{
  "n_layer": 14,
  "d_model": 192,
  "n_head": 4,
  "n_kv_head": 1,
  "head_dim": 32,
  "d_mlp": 320,
  "vocab_size": 4096,
  "activation": "swiglu",
  "norm": "rmsnorm",
  "norm_place": "pre",
  "norm_eps": 1e-05,
  "positions": "rope",
  "rope_base": 10000.0,
  "rope_fraction": 1.0,
  "qk_norm": false,
  "attn_scale": 0.177,
  "bias": "none",
  "tie_embeddings": false,
  "parallel_block": false,
  "init": "uniform",
  "init_std_qkv": 0.0386,
  "init_std_o": 0.0,
  "init_std_up": 0.0386,
  "init_std_down": 0.0,
  "optimizer": "adamw",
  "lr": 0.0024,
  "beta1": 0.9,
  "beta2": 0.95,
  "weight_decay": 0.2,
  "lr_head": 0.00885,
  "grad_clip": 0.5,
  "warmup_steps": 218,
  "schedule": "wsd",
  "decay_fraction": 0.732,
  "decay_shape": "sqrt",
  "final_lr_fraction": 0.1,
  "batch_tokens": 32768,
  "seq_len": 1024,
  "doc_mask": true,
  "train_tokens": 146400000,
  "steps": 4468,
  "dataset": "wikipedia_en"
}
Each number is 500 + 50 x the weight over its row's rms, rounded and kept within 0 to 999. Layers, rows and columns count from 0. Numbers have three digits each. The size before them is the row's rms in percent of the matrix's.

# layer 6 MLP gate, 320x192, rms 0.0697, rows 222-315, columns 96-143
101:558482480450438513518488366534508541501540479553491483577422593511503503554575517520460551509431535613407564550578527594435521512410457456510505
105:688632488551518595513428437595459452560539460490462418499467497409534463499489472471579600558515482442602588457539489537493509541529439523524423
106:521528516519401595532490472561510418501425504496461496457466501482449535445457495449491577439540557523556550566584543530557459547450527497501476
107:521422452538475496541583484628442442557496537516506556468450397460452515499456612426455528484504538422522562471558534544475520505497488460544452
095:437456484481503488532613383557527612483514463517584462549557502469445527524524522508494560471544514544398553505536423476600519570400498493525511
095:426460495583571547490539456474575519660463456575502518585551579619521571456557595506536539552482457494502548476543544434452485467555497525454474
092:440534437515537537515501429515556531500500508587531491504511412511444509442577504567570475416547464446561504529527546427634543494494568523494517
094:446471472448448541510500545381579450492443402450489539516489448536432541544425406503456567500441438478483529533603569510441512501383451464548486
100:448440479478545560521505493568454548513458541507475516508491386526434486485446534498551539411473503364636493492529561539468445487439422507482483
088:521483468497445440415562507516508496413583489541449545477321501426537539490523556494410519452492459480566580493598542504592549466455472478500516
094:511596538517581481520543597467493463474488463517448415571379394511482472472446476453521571527445518490521526441457472513466464460512492536551512
096:538512535491447532530475534542512495472595500628409483465525458503422462525381459443431544480489550453540493522422504614343524511422512403499402
097:436480485485570503554548411496527502424514549488536492529434600433456546498536556571471521481496441531541535500502532522393528528487437519542485
106:540531497426524542460479584532503545551529470464475542508507508483528540519528512550499531499495547570521513450602523484481484414425454493614475
090:487439492557597499581471572491433531499557450507490450436563570448478498472547468470491539500422495463451533467542520488550445438503479513488450
093:540522556467472479555532479450579490485471461443505468511496435437480494457482431450561564515455440528486516421414433476543475441523460478481478
094:540483516512458601503566476535455491486476530499448442592565450398536546455482583471397446487439430493412510442528410490623494454520480504444470
097:506473450518437430439545492505547502487583491548484420500522527493473504412487463540525549472489479467500444530464446572689445505430588546520517
088:422525477398595540586533516505471570579414465585489581528537528433556459478463522522481564531549548545499480515486483436500479499477566501518434
104:519502539502558418430383536510515537475573519497467516559495545505508566479423472553496574495463515466390482459558474562509531505488531464480518
099:599476512473498581432529508407563492440494566500547556484497503532542498444536478503502495564470512526446424478548413507638469434585489546515485
110:533456569467434549452479466508494506506570563452532571505500594582547608479422492539595492432524603600533475520496485445550540407492485460582445
093:530516584476456542528448503524509613482556518527512563468549415482512495552399456397467627492488521489537494477513455496438585529526476472448530
095:631479549539402486502463492496543518540555408506496573492537491519456505552579570578450459565428574504428528501561462543433590473539585485501441
106:542566564401467534519450490532507432572466565522535498465509424496442559473431512519541466490484498515528537504564490467486537483500516547533505
109:479537522513472579517521579442434496578441452449455499546440581533526412616432458451377617511471429508498538556527482513377508397533483494539472
100:464521604557564508534523575591485441575522577514489498599475504459498516556499588451411510568494473478611527545464537424542494548553432593542518
099:612531558427412487490493459507499551519502510452515534576524484480360553567552466527467543503389566475426514524489453523588521565570454459469530
107:521545501486572501457476470439488503554523463556500503491455540499466479545584565520429568487485532520436555450597563534491476462502416449650492
100:525600524515574514497476487490468483519424440515585487420436592443437457513525506495408543483545479518450491550492541558490447492539530411497375
116:538579473505519524491488508568504442548473415516555495464425446418470444491469485524396597427560463485536492516545471527452506405455528497598447
098:514493421548519612537450528641465501546451480540472472413538412508526462517497565506468497559556481391527438497532492346457482463526500553519445
097:569554626519436487465542492516481409536501480426507472507518412499487564484437458478506525533572520402609537590454492502467476523518515493518406
091:530443535596458441403438474470534476552562482498534493464430551490521519503502516361529487493561554568500554519481421519512480541456537567546526
097:535505533615519485483541562441461505495542579528500452656448574475520600527454481488475590475495424501505430548494525524492563394503515481440577
087:494521478609552473499661563408485505464576469458481449509541519536436567494505547471425478572461465448463481484505483547477538478401515572451487
102:525585454437564496461445484486542629508509454583440432618467579485375535545544582525481519547438482436502498545540513568536445477509484544516483
100:445566571541551467580532574501552455503473535537453417486475502408391499478430499525491540571470475520558503450439526584616537495388495496519486
129:528458635462533470499531471469507509527569422520461488538529523579488517551544569472405521530496554591465502504537517516554545532459506481599519
095:514494474505562492512429555422492480523571486527569441489483442449498454509433481493548579451501413413563518473463565536534511523529556590505452
106:518478534496590432446483472607512503530509401490442485604537491555506438524481501504529536482425451517493491464384448480443502464495613543534532
098:488523463474430471423471546403524565484523418486501467483631565567509566536567489479462560480423506531412592536574482600438599562468515476542555
107:543471554488533595433488424551540653565503439477576448498484520558468497538470451567542453457446441608439535420533427458506453476395446474499533
103:562492521541486565523389432512533454598454474438503541500506536535551493480539465551495554482516476493514568462521559504489476407444450475532573
103:593505406513456468579510577506459494442440427526430512494568476528510559537525555409466477527442544404539517497549522553564478496513462529524528
094:586478547515444497418520457463448509470547475472434494512633460569550459511392488431560538473516508433535448501407523442442497472546525479413450
108:469398483550471487571469557434568495459523463507478540548447420403488467514505513404465526534365507459489520448514640470492480575404494498528577
100:563568527438536554450447567421508432515543558519461540560495441568599583506421482553459485508538384505578485432473501433372544360552504489610476
094:532459524443507477481513506475557456461516538526498521528507501445492493570425603399493572485520513528493469447558526502532593497436446473479498
097:406536540583516499459483544458486500508603505493512516527509500498448519496509479468488502594435578460484461487534536509416456514531471515490534
097:540488522534522523468565394511502493448474476571504404512586450396386492554459537515496457500467440535496477466403500498426584533463469489446544
107:575485585505430559510466403562558434488508459513511442498513464454485510495419474420558481499577509514545563539450547502509441413482471556560470
089:549499508518447473464428541602584543537564456497606557513463482503531434441453527490507395538502487501515449461498430456474560561452487468481494
106:457555475543529521535498483471467421591539526455495442506489494563550629465412531538407502502486397431529511454448554485502471465500453488549562
094:467554519445520595611478565537445491513506468490416425480488544409569553491386478481417482483481535467476551553451465441470506507447472519493505
091:548539468517497524524572527535584475504509463485502532475410571539564447531501413426484582543545547532483463555540593504453575413546459469472480
100:532459502594552508479500450578541487507442421520474460538514416471417463541408466510511537513453438541464522535502580485505535437550423505511507
110:616589575595504416514487458438456509453517537525451452590564561553466501561536448495435480518495532410451523419523526592516548565495490507434527
097:523601444498470491426516482441536528482563490504495544594468571462580457455539444484517477537513527479502486518521434592534496475479422568559510
098:513463474461558420595529380569587525592490492506546465528480528484531372480496552507512477548524484559476542593462422478527450523468409502555497
103:531506544448512512481543473487476483522509496460478474497515581550515494546409486567464492548498444450491450566573447507554517451507505504512350
108:586483563458458498507513557541509494520522438432587436483485413531507542564451421452483580520539548540565565485538538448487454440481447454503522
099:553546499491481602436490425499466548496498511443504509483419461568535409483558439522480560524472469542565578537497533558497437553571459477535530
094:550544477446511584527437564443520542486436480493465495537470453456487568441538407515485489464461512459397508503495507466565443433436385457467469
101:487521550427481470442459547406362539485559410499478494488579545540518435501506398524416634618508440436489516423523540525537475528509537473421511
107:484502558481517562495406505490614580445541534587534420520555551453500509552471602477598536519440528511455469457512574502515512505439509449495538
101:553536465476542421449562476435429566573583535479502395594435536488574426498422488416539612419434523438579463505456504544448580527587563489476573
107:529511519412454591546456534444455472463582480500476526558502429511550541639525496496445498492539516554566562473493596480498667515512429394529524
090:479538426522561478445534399588433524535472466426541531511540493425512534459540568547535417468559427468561541474464413519575475506402555472498489
095:496481554557615490441534411527473529526446494566504462503518559505497481524569534525549569583547465458524445394519511464484523526458495554518632
096:499460520536554521583468552395460517513517525575511534478537509414498599502470435428546509510495515405469570495476561600528506495473554534545445
106:541519476401452535467503503468420494498366474450552486559453573476489520485476400613475576467509521534513501508514563438472539397640458488575476
096:552404499587521540589499516539490475515403533575558537595525483482595538610539617501584503490514386482644478498562566474534524392493393540543605
107:573511533543504573436529521456432475477585470552597431585467494478491625481414519444478472574489498475544494546521549541498533502547458534514522
110:470523455555461516563433529461516510611485417508504459533477507523527576538574414458414567551540418453526526478459498496452476483515571499487537
090:527390529544578505515524458521428516456543574511469587436506431563468567522591528483530439445426525539508497488612451539495460572462503511499510
092:569493564496584599470427543518502577496543561540446576459494535422429466580391496517480462459505514505510484470364400476549425433521567565509435
095:461555582456498499508536534554540493514469432519517442455521434391495590452571448475575568524530482422523547518540464497392521499455514514497500
101:451483478560548509553535523513520545469569510557497574485527533421403515451583512519457540581405558428466553518581496505516515539452467586409484
103:497538514515468567454497428508469488441514481546555459572653452445565578473502530537485458499585537477429538398521528563498507494453529518504576
099:630483559461482481520482509500459621484540552531529586491484485564437483496504425556510537513485495518522482491413438462488617577544568500465464
096:480418542514567463602526512455539419518522592511511567561503596450487588555442451571488449517503494437481472560508494492516567496527591592479514
109:555581555430508539568510555411445420495511532406514509466546467481535487525492539490423397522484520463533431521453500492510522402578525498502509
108:506511490517483489504434521508468529481456557499512516437471574524485504576572411510467517553432465526482495466579507578426486544513509510491617
102:516465443554479474571546541541434523449505443510490391530488431499400505525506542557403553493481588562468444546475469488517460540529598566537585
105:479554531523503545482425572525549575511498531540514533616462486562469537510457408476457459513511494547522512496445508460414485460563477465534548
100:589494454526510458492488423400464492386523554530494503585515441422456540545489570557519447467574499460571493504491513454592525346568466498542533
097:486478461564494562550448480503483515541491487472454405530460407531533555564593431485491491432479459553537518523544525579460509474469480518507553
105:602481490472497485491489449527543531551502448492456429530506542458465466510444476467546512533547405599594475494511541547581509504585519513489476
099:587479593489462491539467497489520480469530452477518464547498368544455496598538467450546530428441544491428555460482502531422561561451466484537466
104:510499460557493565552487368504494431423495483489545578524446495491493420539528629542473443499509478571529523454533568552593415476496495473468531
104:541476494535535452630504533578492576532508368510502526530478413429520586481515490462419513514415507478538521510484484579488488493445506455549428
094:387512455425540499554521480504413462509500508469445497538454593455475476529430496530527561445561458512452431582496496538525482464456504484446500
097:499497542564555462490528477455498521610651490521398448523604469424417598504601480505403475481491502545568520510501440482489479502530563489457480
# layer 6 MLP up, 320x192, rms 0.064, rows 222-315, columns 96-143
096:445475577568525528508446567545453544512550484491543509528518503519474544544438523561533453420555505465524442412473550376466589562513463445494520
109:532596521465408481555485393573450503545430587445493486475404588497464468570467478584427570488467490437502567619522528502532575535527483451446382
106:406398405514559472458484523506486520515530589446408531486560454530415577451447545603552503476516596435531390575513498415483544506583543470498469
108:467428487475437488402562514448550503541560458507458438568363495509478482537440499514463463499448481434456489522525477540504524573510472568473450
093:462482389429418474551470473487511548514489485462546498500701573539426513538508527505480513488530580466506527566476441497475475543546571396474414
097:495434543556529520581540477540534534501463510536488521566517370508554499504563624491574470405477546485486450466514450467372478501524596540468556
097:498508504510555545504499436409548455456488468493452534539514479489485461566579517450602442480550505443451486501534426499531437535550452544542483
099:543558511417514459511448515532476475402442548418486503462445461459468482468366474529504510406552533551559549523455505534432497544464550403533500
106:514520500560454385530532489501630504471442463559515499610526439490472565462477525530564498475460444525473591417404484524420540548416449483486576
088:487509503480481496442494514468435420481552526490366578460429481362490501459563524558505511366448461454505455466579419497590435525494489513562598
095:528528475540573399546530483490461554484467508556507497583505418528503505472516500529553542584423469478497560486411425581502614587563522474490592
095:555463484492620480593552428534425508530438428463506441494494563488563528561579513508555507466520404565506553489527549467633538438548495523517410
100:450566480546440457490509431582507458468477520437478439553488525534399536414557504506474441484569405510487545581575521501486527470548468580481343
100:504517507480464564531544541577546340566573607393446586438546523504471528523501517489480551494500535453453554498508492430494453417525428466516523
094:483547460516500519543406515442503477482453541470499419588510562610546507493469461478539487593430524457506443483511490524432475435539442533499513
097:588510536454460473444493425558591480494508555494535439537565429478503554515465509556476490545563487568491604521447485522526556540445425452534560
103:523529559464433499430558516485478514391557440485524507499563544508459483468615470477457421440562478525518527506492512468629538503472515515489409
100:536438521536520475516460585541485560477410443558439545491492500496325493506564438460561465536498444550478405418550450402525487521479484554561553
088:551568588490401405515513503501581520467451469503512527445587439499479482539506546458550441444505508529431471470447428516566490412558428502463483
104:592548532527483583489458533493452479346465469510529518506504538587524435412462524445440485543459506484524438535457502488476497511580555554454500
096:570394488418519492501578406522616572492519418571537519580550454575421463545528563476525501548600459487379491534525470482504566546529567498439449
107:521497574587450589499466458522525508476511491572461506514566472481534527523510417436583466508593467455456398498497529507499491418504400436418511
095:479504466572533556520444483420467465536520435493570579495482570474521519492550461370587491475455459420599443532472664537477592572457428476426459
098:490415524500567564533524497502486520414562586535545542518479465485557491447391426467511461471521414527583482562419497413455463501528435523514523
105:454480508464405429502475505542512525557539464438460563513445582537541425474507452526417457553556520574533499453433564508485526499472470448545469
106:505535452487499536504514465507436433471556547424482550500547399581465443515461537425427591475506543477497556545520454494466542540565479479513553
094:404541553498463509483480513485503517510479523459487516505469496571504470465553516492511471513491572536556449498589516564532381496561515517514508
097:489481510503431579589390461495499497540453543520561539498578430587444485459499440576539552459516434524434487469557534459473470538443454532501438
106:512433493523540491578499505458450535498477477492595521503487559533469535549534470496508520501574411451595479539461468601573528503453425510482488
101:553476544436522463646435527474637526535505556457461526555505443532436491551467496492457437477420557552478492546472502430429533459441405452425560
114:514502453468459545454559425572582520425535507559464483465556534448519529491396521539469600524541610449477579527543416472366527488425499534470534
093:531527471630527517514483505492469526437537465462467543434452496430514432517527412581489504615514467365479540394475515481486578550473469504526505
100:419404460551405513472501509502543500522469484555518555593473553445550513545540533397506591484525472494395478567431429449454580473532508494529549
094:564513491544504478492456487496584521546614548434475507430488431471500484455541562512528519482475546520499477536528499457504479542522429480531593
096:533469513465645486449541463485483588567489396510491504504548480498438492464504520464603491524523515515395467497484395524471512499478557559484483
092:509551490473570531509469507536524485521524586558446445478481535522476434535587522418534360454468500470493469519421470482490465479493580564521528
108:491472566461519492480527479495448435501545522434468469430468463495522428515483466471514563499534427535453496509450487511384564506531496461441529
097:578534509478499457532556493395530474521447537506454521465472549524459489612424526545467481494542500614451447496477511452596506458488499409538502
120:371453589497635452492524553425507529461541443525478544546507572512445467547558625519450515458457503521482431491525527561498563551398579509505509
097:461410533533561474536508547427553582517469581472506522496542532495410569534393457511501439507506446541481518420468418469579455478553574496485412
104:573476470491526514510490488508450625589582488544577525611465528529514545503522538474563487477589591483525489474555566553450452505497443461422583
093:445506541468617459532437445473575617544543437556524499492549560479502419461566477524457432477453435525423469484469506544509464595517514480434513
108:447503621454569605473505483478418526525569482490488447502485549500553475468495391527515503460562447489541469486451522447441568464470495456488498
106:451518467614484514494514543550535491532512477493592535518515455468505493504420545384499528554528486492502597566569612477541394568458470515509541
096:589600398513484544560562518459443481406517534514501467419557596531501524443527502486482388556450513394534566459518546481484415443565507474558549
101:538551500496537481455442520481541462463463550492500462565521590524466475510518394466505452448527476560432442558427465500467527553441504493474496
097:466582507489524522485472419472467552522461551528530458479560524586483480489492596627514520406513472556594504540545528496503463482494476468507447
100:582535538443520537561552499526423545544509463566544483514493419506453473533522515490512531524440474563428447445526525556514533486620518563483535
100:597517513512510608520497468462433472504462498489580471540517489502430522459498493530573457518553500441606432558413558459516502526534499541519540
101:570571525512539409559540528565479391521539536504432424585552415507457514443521513456495553577524545575463445456538548383445468446487410460476517
095:456465552503490546542505580472500432487532497486431481491488555484574496410431494503516545514569491502514557572572531485533529390524443473628456
106:525502423534632432567505532506477530581451465488531524475506508456454461552559498422502567487442471559438508503454571570474499542477489544400443
087:492502509489459517547517462567536460529467501474481445533498515425489466516498618482539517475416547437470531460546538556567571450503523473485497
107:497472556562473540460468557438467525501546563420489511533421419468493470514471476450517521516490538530527472423459459450407487479517485535456490
096:652518521525411484455553535490543476563492427364472502502522436556459490480522386468445503521469542531519397469434431539400491478523547470532535
092:533486435522518439511453469487528574448559426559540507501513458438468546442454590504413460426496543491449535621517566512551450606434476526620494
110:428503463497560507501551494509484531443484503515474554514508426465512490413421539464596598405558332460623463520542540515517469414458506491413520
106:482434377523534530514533512521554434506531453560463491517519488491498446539416512459513451514486567501428357546445526463509459485539483559508546
103:442427432463599563440554579484487522495486449550537453497426500405484530519536539504454574501575459445464472488464564607516476496491444491543417
100:532450529523520504494579575560421422461602582431519480521480530490586506539506518515484508557441522525604518556514555467565505400477454438478432
095:522461464494579381481455485435533557496492510445567477540478533499479538585540502534560470449583462544545501448572532487526548562659454487498535
103:416506498583477509478525552523525498547510463533576542450424505391476473432529540592464317499569531523453457505437512483473467446503485503556501
102:506493509518423480423592442507581496516529460448544457475438498597512516493568440456441512512491524611539576514566533444599443561532450477473549
096:451551527512518530510427517440531532474533572557472520527555486463469524510597434497427402519336483451433483546557481429483469469446449518396511
104:498467421495562518439502456606448585505606487528461514583509531501481511460511489540457421567603441566501408493459459514531498593540431527465458
103:513415487615438496511503525579524545503554470512561579510428485612438481578484454491515437576529514459469508558455500459562495519494540476472462
100:423618460569513421518519492389554499558472481369554497539571617469508452513569497439483492490445452442508522403504514576544439534529443477536530
111:455467512424568496457508489565456479491575514437504556553497513463495534564533471476481390528445543515491479479511544495440582547559446528525446
091:430521437596387456669544459533598470567521524512443511553459459524439414456462551508459517569485464516510504509511505490525541490561568465558513
096:493494464590559563465508510495487533522494532530445518544502495433450507465558593573540535443510563407431462402486555444556478476487511555517551
099:476558520569434446557495435445448569481538537481429541496524521450540527419528515444484474573524497484502570510437525580533568464514523589530453
104:473535590434541457400395576540561497472455544583513506423504512600476477461450472476458517495500444581460495549494421416504498499414536556546471
099:521533501514574451527542425530457492559520526444505414502522461482540565526434512505484481510494488507531539526510467471652510539549469486564482
100:459494470539544550541439584429517395484581473532526513486572460531595605394456453467479424508474540492572525629576500515571420530573497481511493
105:569514505380549454504493515500501530451529548482493459482480509477518507537496447433553567546465549543438520503545460459449522498436469575429459
094:536459497491514499564452558555506453499578559544496516514561491504421618527554537519607535469617484522492523505537593518608547472380497527531435
091:529477439518553558503552462440415507514465570478430562428425538499531431443450440520542457450525537524512491490443431512557453409516542518548476
099:499445473503546418610578449427517473455526495509541431537436531562525459525530470583461417567394517508567432512446483454471501546500440424501472
098:545450539472539509547523431536429524397472584424513505581516547454531474468542536526488469608459479438475519433494539571482559584576514513518493
109:523555513413450493496591374480435456418467498527466478608483489557528448528530468523527472523552422503508442465440507519530454465469472432475397
106:471473545512501508513495462479446603482477444473566524556470422536455520565458586483478523519480525559522437598476482435583546528583543500441449
098:622545496394425514325549444386425469546532505546408552510567446531422482548473447484622510483512496455442526467403462496520485507543623429470484
103:590546419498489488444415527477461495455531580546505404481527524487447493505481538488608438493484448457515445467401498564507474544550502467561513
105:483515364582456478543524552454522492590538489536477415539491497539403556554493495500525468460573448423545506497608525563502458444438513505465414
098:516538506555454480459526451435463629417480544474516509557528556468476506510500434444478493554534527432468460511457467522436520581515541542427530
100:478507571514419471474477497471532451526514592438503486498494525467515502501589390479446617498430476469523523383554464573396506482485509527488567
108:514457425505464457489614420534489557520459478481460486523521516486501566446484546448483528474455519475449528374448529492539497441531440497578590
102:512402493421473522518459550475587454521533546508513545525502497494520527503407454540497540537406551432624526491466389519507422454476470466446444
109:474474489465529513516568611479495493461555453554420561548558414460558474534478511562579459474415411458525517482439527545470450526536443447584521
104:539540455479568561553577551480498511515445479521532511486604550616372411459514463560515534514539425500561530421390526472579476463503461470578441
107:483509483538529483437524464535609491540478558546504434598580519459411484521489619523541517508492456529456521486513489575523492555581524574512490
099:527462506516458464474523576513531441500617539531448457473502495511512446484514518383453459476481540460435505560410475516517523537442424609568451
099:502460464546600479481449517461458494411646487515455503558583603493526505424518559513428468544473518485402472487521538511486484531545436550521468
101:530507471493459466519523493544556464526550474469512443514485503459539468548492430491496501467438458450432585448527495545512451505469447509390544
# layer 6 MLP down (transposed), 320x192, rms 0.0624, rows 222-315, columns 96-143
092:522560454453469474555623468507517495484483580580458543568458511499468456513538473462458545469547497543468535514482479558494500518434510460488485
104:577570504559509459493538523596510569505470523492461515525520515456474476570474561491481549487487428583561561507445495538584539476426511527439459
102:458636491447450474411575537516420434433489502538501473380409474459511547460519435483539472520507489519549526442447473497564529510465526475505547
107:474572484600534483427469476534503535526586491433581545493413421552525516505461580444445559464507466514466535517501531524449466505499510478557527
092:554501595501509470507531523441493497531455486457502478562503596445436508548479479546482591506599534493579519483421407463419457514567545374593468
099:560561414512569453446439526550499561500462602465575523612487495460504546451442535485575483419425566489532528455578516453535521505462469522535492
098:478464463516538583518489508477559384469472483483444482530442540465497395587507453474545386533376495515549470537504526479418464452447420549424544
101:485539482481477510458539542591504415508416555478580446485428459432475536493452508543428531411501478460531467548484569518447409528436466477490519
104:437467498490494513459493391587463391479478468521501397518508542503485518590549593480454581583456509492486466520504441462509422532461517502506514
090:501570466469541569451470481428548433541486573468436424455490485444495545442531410553449524504444492492498507489569391496566439576510438558413532
093:569526608507537546445512532529557576537460516553440502499543521549450527541522433465524452420441538519476427487529622451471417497425434453535457
096:595599520475466562598472532482467493567474552474466497596410482483435531418500510510511481459498415479488475397470550570554615435451490516524481
094:426499478484381500440498515570399549557529495474570452591486481545519413430540458500579513555442507434478550538437495534485484399457520471407452
100:449537479527501445594442477431529544471484443473487500510491449416485529486516503507513512507509494491551436515468438540397495503466564567440465
093:497530536554478499415449482457528422504495544486513548468498497569404565561499556560588459590477500538500477555503416412460494414446419579496519
100:426522457448561445547532480408432476543507390471508456550552461470520506504585428535548521492522483493590418491450573498523459566605535482553485
106:528399432510480457568481526492528446441446458534532410470345502492477526455471553633454458574518557534444433482488551486510635533484478544596494
102:509431488443523454539446529456396458485447446530560541570552606531453581543485440524469465456578506629530440475455545479401504388553486438583460
092:499455524521531529498472533505442415470514494455578530507438481492456546489449538424546485480518535471542474545510517531529515528473510602568447
102:489537419568467527516479507509498479523522417468418482525460499595498442443550467408454394545499520573475401482390475532502473572433513553582469
100:500498604528514517440519483437497530544420493518455490503560501476486541504524463556420437463541425497491507447466394498504506512435550496576446
102:525496539427421501507515515558472531554489494460486495519539501507397494517534582584502477431502486511507509538504506521481462529472570547485440
095:459493612438447465545478517515518442553450438510587522566497589534509476436461544456530487585513527433469504511462505522423532527476538580589504
096:530540418520489532515509517527551565507480554496570505426520433447478389509439567521422424512398458581489537475380465549413486408565518473539481
102:437510465530535422480569529502470512433476520506423519508447584489587452591487498510532542536537480470533520521525510511566523588499536534452509
109:478574494497549543470564489491514592522562597457500411595465530505482416435600513496566492408507494552419485568492459457507493466566520519374551
097:434462538501448480538493509567502474494485531517645523365477449414536406468576482629526487459627524490533536545559557509401504486474451581539494
098:483477454473456523551624570560488524508448565522502603574480490466469454460492501546489507560570464534427592460453473515605554470451514434485478
103:557526525492583457423651550444526451401516476523512508452521490496515566469444510460440496436487487494475458545490555427571429441496458484474515
100:446445440559468491406474532618498529479415482453556523425426568455488541528573583544502496434505490499442482545571439494426469512492507520572508
111:520508542517447453542546481560514529516413498413430467465492572450385505498516473489521554534498455452469487451517513589463494558518538453510440
092:530497435484563561411515532503448438489522429477567500521522499587477461518571521511496536448580556502594519506430491526542432490483518463440473
095:617564534473459532461463391488409543530410407581494479400483499533408494458455511508529471577515508469561511492511555507457472466570595526486395
094:502489514494509595511412604517484453592481462514475586526459373451537510511416525550439577487531509447481549445503471470469481431572545518519478
100:559476443466625479486600451524514488491588489491521450555506492534511551471471559446515530574499468464494546543539507521456462479421407607416499
093:558590475450593457452576496472448512504522453568484441474593554602450574456574601418389509536546464471449478494548502600530576499481521433426530
104:473498521501506498434491453424489515476583468570431516614487529483491550519555562427560511564506442622516472482525426497579519542477519524453513
100:467449503485437515434465397586523481605574471423581514523496478530527482509585433466523547402431536515478432501506507477518506537491448465533502
106:511415502456578573500522464527522568463484437476466476406543559598517481501516544545494441564507494402494501522471539441495525496480523480456520
098:510597514541448537508477473498434497549466554481512449554548477421503477462466501479591464504578492506541598528498528489610441579555522447412414
105:537466427476498533457495468466481526504449464526521491511501445466468463562475551501525472486484436543501472576488427510518483578451443514421452
096:553480519493480454468485482456575460386482526506475510470517488453472470536530570523485507500481502515437470449525576455484540548461596559516483
098:555441457457535479450518544550470436392513474441436398487493499477509525452528556509402498462435514464508484437531538518575504523494550533482385
104:497532456508563409453483506454460478401482506532527494428469470493412543542527497557460562444496465511435461519549521466413473478420547439502507
096:568516534506575488394517415472435579570539503519399511492474581512496500467537424477502518555628502545506436515507443498454570498454541512436521
098:562521523459450568432513513431422512532537465481544616512520474556499510519403530544448508471498518417528543512501469538511480509595528478506450
094:478579537589473506565525443522449478525486571432466490520446543526481516510482564550527517425462408456543520689512500487499564581534461502480482
100:462544504502501557438466487509542454580516623435529533519477462553534478390446479542494530424513428549598481572480406505429499532393596485542432
098:527430481490479488540487416453479492564503401483440544568504540485446478550563544499483481528578417459548552548475457509481479520476448572594506
100:511527466413524523426461531535470494519438470483535505527465398508421434502467412509562475557541480522526437557477495474471563441456451440507475
094:546492426466554566503594496468546511503488548504480425455525407378492557483490584536491426545533522576489455483487589569432509518489466461504543
103:478565503499487546492533409395583504500532557524585548543506435416515495351461592389433533369539520432537560478487565571518572442503457530504541
088:488555520556498455502563523484547545498555509565508499568411500534503472494454434509464444552521516543470425461513520458452543545598364613401478
106:548489511486489470534505464527579462510540468313537526442473470546498513481495583441474532462420504549489542475593542578484539513521445550621520
097:481580464461545533484572547545575538549468489570456477453480479497542446517544587534519429499491522552434545531540484519551551463572378614391513
091:493532430439474532450511495519441453465474513474471402443573589513529395549505454536502592522457515508485481472609535477445406496515402483533562
101:479553416526595545413496463427467503516492523421575545516469455449503510446483469490484605480565444492572478464575511540489548475514540345489523
107:524475381488503464528569463506427478479533441471417300544480553447480483456501474466512464548542586400530539582480475599454464480505447495525386
105:553452475559569468400484418429482544502437429504527440454500428465478486558574447508513511533582465443494546473469493555490492494490478461481471
100:469552539457505427547492455552453494550493546442470574501565522530534421540434469451514526429535429526571502493468555508481403520530446484542455
099:479570553532523507476583479577375430563460432510568517537544522533447484409468444491525554586569535440458434457429524391564521578509512489556433
102:630503541594539465468482540506505484383512484535512479491497484458439482553497553446550435410492518555519451527563450418507529411556544484609532
101:499427464530339511489545466584509438471534581468544498617563508477447574490476475484488564487535556485539551523438485504417482530463483461423463
098:542520477461497549458499514478502465496512480490462446462466525410572442480500405511546467482502571538428479519494559521540450488479416334365527
105:506449627444421519490528497540553540516431504493454578353535398503517440559476567548474519560502480507546564555490482445484448542499559454578546
100:534504491522584523476504460458485482552506518557485528557532495380421535394488522518581543416553378467477504482413379524444486514412424470430517
099:502553499510433529557455588494518487516435454463498568505476526535568484559505527533512391500423461556550531445508550474467559516529473540598502
111:486523547579538475503531505463478590577406535559535511490441527452493507501455468556507495463403519515453532472551480495462411359472472520496487
093:439519544582506536489409598448477532492453522564427461484490473502466504519474526531448467522454581519477500478392387456511616505471467524482488
099:547555422471400593532519517527427467424499504544461547475498365563401490516414414498518452441521567517510479479543495493499470431497474492467456
099:525552537507514376479486499453462558479525497514510598498498569463486395386564402523587431463458501485425515478510526476524469410478506561524452
104:508441422542523521614481482489519512519457478540481428482520397484513471479549528424366561570421471533463544538505542584505580479364488556496604
100:506582551524489418459461491470434557487539488548558482503591464577499464509481442465622441490439453576438547476442477488463443494500588516442622
102:443576536433474450521456543439506546563517435412518536431577490549491460524543533492466435440390506522525531493531510510465480528517526534550513
108:593519426547509491513487490488432563605477482369456514537478539504524463552454409381494593515508483585412469410514490510408469593470422461462533
094:467466528542453460533419563453548516518381529467596517514509544515525442532482498571458400473403514512474422448542538462599427571511447594426457
095:459522445501492472576552500500422476465455551513569469467433528464472494370491518492510542522489503524488463510536462488517486482531468492488485
097:524528430553525508446517564445506480550472581442468484485497589551384457458524492500561459401448480453521416559570443494580465494520418419480446
101:492436497537557535583470404549447481521574420540480598560589493506422446560512530497514489533561508482549550512444536494546525519524500601509525
107:397620441556506541533557474505513439449565511536522520590486516462551422539560528490579526471467444483471407498496567522548441499474521498517502
102:391503517418396483515456475584542457533444500483514571512518514489510473610521433519534458585559476423499494504427494411496458492548626532489487
100:487497493511441479538520463607548492405497581448523450487445440466499433589564448435554522617506489516553541477429439518526583496507520507527544
104:529498493459480525478458463441513485457493428529493502414519542473416377493411490469547554500559471542419508412446484520558537529510506467572462
104:459477439452399439550469461512516494550424563384480501489481491515487376518537448469480497509428442500475456489478472472567512511523549491577516
103:576479457513493508494507495544524482548435519557642401514442495512422445574421502487530563508558563461519456488525546489456506418506557573431516
102:488576482513464480439545456436557500404483599519496516471438503441447470422486418532471491504530462483464451451548569459559484542486463492514527
106:485455419507451452473558403598532510527559458503498532465523532504538551514578547467535534489464522503440503476509519427490462602547495435419463
104:536459499524579435515574532471512524462484468566533508459500477580511546471485445514491455488542558470554477401479489472573636500504561467631541
107:383457549603476490478440446451521574474434552459590575446534531528490464523542521465438441510534538475424499486554553480465432455538407545495455
103:517527482516480530492539487519500447559425504427533446601509558466582541413472524495471512575552517503571450564520578504505540477509513441476412
105:407481539579444441521466535551501541462496465461469516511452479512484417484434466391583540436445596503504468536541510484455443512614447577501511
102:490475428478552529532585424503523506473456398522496437464469553549422550469519513514473446540533516490469587578561520533518495543543518517516518
100:536458480572519524537496549570433501416411457495420510503546505569539507446504469443482365478506506471515473455581552381502505460445441488509512
102:450567503528473457545550503499449467583590561566459456574590426445547483443460393495444504510453495520522542528472479501453466438470487559337497